From a checkpoint of a small transformer trained on Wikipedia: a variant of Adam for these matrices.
Each number is 128 + 32 x the weight over its row's rms, rounded and kept within 0 to 255. Layers, rows and columns count from 0. Numbers have three digits each. The size before them is the row's rms in percent of the matrix's.

# gate: layer 4 MLP gate, 1024x384, rms 0.048, rows 795-808, columns 192-255
# up: layer 4 MLP up, 1024x384, rms 0.0474, rows 795-807, columns 192-255
# down: layer 4 MLP down (transposed), 1024x384, rms 0.0404, rows 795-807, columns 192-255
gate795 105:122135150137109082101157147109125136141119141141140110148115121153172112172074118127135137093090075129171129118132213082173108153156136138054182182159193097129143144145112150153109198134116162
up795 107:099121143070086127067123128163068104134103138163094101112131179141076105155152112042157046146100150125178112139137076127155156113123068080123167130124108166117085207163164146175156118131147114
down795 109:148101138083156165118120135148110154165147109199152137174113183091138076113127118099122099142103126115185111103095161140133092159189128132115113148203139125184117123122040126130096171130136092
gate796 101:235124105143143133106124114122164131146161143170057075095159159117139138101138095153178135166134134104184079121162083125156181132192117126069146118155133105114110115058130079134113109133129162
up796 099:093071114093111146063139161110152103140100162108135168136107131174119088160139208116084136132106119129122153155121091131080156098088095177085129127119075154178132157102184154142165108084172074
down796 103:175159204185180164156191123100087146094118157088143092111118104195147095124153186115105187121131164101143095150165134120111091170161123066047113110109156098116109073136126116161099095145111151
gate797 108:120170105101116132132086148100163106097169112126212147115150151192135136087142127205151166118196144104103111083168077098117157196174107140087149081154116149065099119125070124147120163137041121
up797 109:058118107164084128104178143108162170136128144137144105130127133117143120186127041107087082122141155126156169132146120162133134100143162117134139184173189082097112121108106188121084179112117116
down797 111:119113126098130171118127135094133134154181126087128089162210135076134153148128154160126117154137119112123130080160103111152168125144128142132127150152174117146116132143140095122135172092148131
gate798 098:106133106164105139139094082121153130135149060113140071129070135139089142156200147148143135119165117165094136047105160126173178145157088117145110100070154137136139096167167174152186136137127057
up798 097:102180074133096090106139108107099123117128070112120117077142169141141138112133150116137130163106107091147112139107167056132129165133131121084189078110154160163142152114157128131054174098162209
down798 100:122120119119140208065107116134144110127104083147153099110130115149056161118153142108089139090118137109107134129106144135143163078168100139139147147175143144131083109159143164169106161054126083
gate799 101:123075096176100145096149142125114158148098105098144103107109120116084120098152124157132136072146128092070132029156191118091121122136103130095183121168151137133129115183116164109122132111147131
up799 110:138117156136172094147125122111130180184107143129213152101118157093128138133103179203134149129084095123124135162149161165158110123146125174147121100127174144167131106125123196138100162166163110
down799 100:124111121117139107135129082161170174117133115092094132169202129119160184153105182121200120175105102154103099133118073126105118144102165150219144095096077132149122076086139118172085114199110175
gate800 113:120163086178121120109046164172075100144104153078100114143160128153125115131128190161109131113133078164096132119146059092115096170144045179149193186136089098099130126129121077088144132144084127
up800 116:159088139081096149156150094134181139139150119150159158134185093078127129164101118158159102098108122134104090139110189192158132166099126155135132142096143108176134168097131188133088180132151117
down800 117:146146132138099143093124084096208163110152164139120106126141109132136111122146070123114099141091087136112087164086129135171117102115159181150187144119115157116158105207187168108073125090154112
gate801 100:140191118155186140155109131173173100126128132105132087093090126115126138098110100107137150153097137106165064142181164121137173174085122112144149103129137087128103078123125135100175130155112165
up801 101:142105114154200154145080095143151121145141093086113138122092144123159157116099091106142125135096190103083167134125188193115138131146168121136135154132093139168088128097130166116128136148132126
down801 101:113100089114164173093126139084085157107155115163086113167157131132125211141126171123131176104111101120102135106090120172175055125177147111065131065133091165154165137114105173126069187098153184
gate802 109:168179141122107089109109099123095147127081086084136112159166121113144117162113175141139118180100125156107084054139128158187105157130136104169150161142088177129147146129108120131137119141127130
up802 099:131091164165098166150070134085182065169142096112134128115126172093118166108101142196136133132059139188156124164107138162118138106140095153110116114121158177162108081089124139121116185143191095
down802 094:107127151187187101142155122172143149131136161150118138175157199078103090100133123080168149160131142091136149126180128172125114159114144066104073165137141084100171149181097105114093107146113143
gate803 098:103166146110117162105150151140136161117158170179153205089090118112118125102094143115135097152158141133169111113100176162147130110143088153198171111176151092088084201148155160162140135129069094
up803 094:159133154095148125077100185171192105165173131091124153156120173135098159137173175132060105160081117079133155189102145115105153123062159162094120144127144107199103114107114158099149115143107139
down803 096:152170067136129119124106150108110150169163133122152063139133155114176119127130093099128132070174150112090142181105148076154101122142131077160161107138109132053127150154094142059152109066123162
gate804 093:085170120085148184114137148110130105100144112079172123148128107188136111125163104125092174137152147169180061077188128109168095131105093121149103183179114139111121123149107127097099180148103121
up804 090:095078116154066119092172139147104142174153151137160135108095111157106109154124113156114147122136130217158138170104120131176151063165137141095088057078144100198105098089112113091136109153182145
down804 091:163118175109193116111097145133152135096073084110101063096081081190116167087064135090158164178107133072139134123126108157108101119069137169172113142080108091103113185156120145233155177160106115
gate805 093:152121091113189156087116111101110098120119112084102055126138160172100076117135188116150121119086156169221050133111118104131113110129110069177110238118136104146133081088104126109150151129100090
up805 095:164109170144114126119071126123174143145094110127116100051091094122157088115107133149116058155125072170196105152085156108140098127093174133152102096125131121121119083095118101082160162063121137
down805 097:125120082172205116080138142107151125090121082071111134153128144133083179103153082124061137103145160100125097134088132167107197115102067175101142110093144092163100179152150130158104175120120110
gate806 099:144121086103112051077120104164116117089202134150135148157115152193151089104119174140143126137155099099122130042158090108131141143115180131103174182179147123092150116166135155134143124128152093
up806 102:144117127117131127141072144106130139112144163095154148137138116138112140144098163121150139116145172113048093083167106124106176136138151109124137140188159172144080102136063157127134086169141095
down806 103:121091105130171076116096119136148162127189133196155146188112107131073114097078147110130147109115110129119099130157151121125198067084127159105161117130105138145103119161137084119148069196072109
gate807 098:133160185218164140150155139077100120153109075155101068096086103090145145135058095075191120123172170139137147068153132130095100116118127133130168126123164096112106095175107091146159141116110144
up807 092:067117161061138136137119090173093092095102120156161151110167109110128105066136105128057093121157124168092094109101130129159119151145105111151115152105088120116131129178126091129122114159109111
down807 093:179077159176154156181081166095174146119178137127135137089144132164125147095100128186174170138105106144188174151153116121078115154101140201182084148193143152133104147146104084107093133137203141
gate808 102:163106110100092143100128167152180168136137133133087097154170101133090067158120162112115180068169089159139108080156108089095111144082092106104130103136066159197118112177125140128133175101181105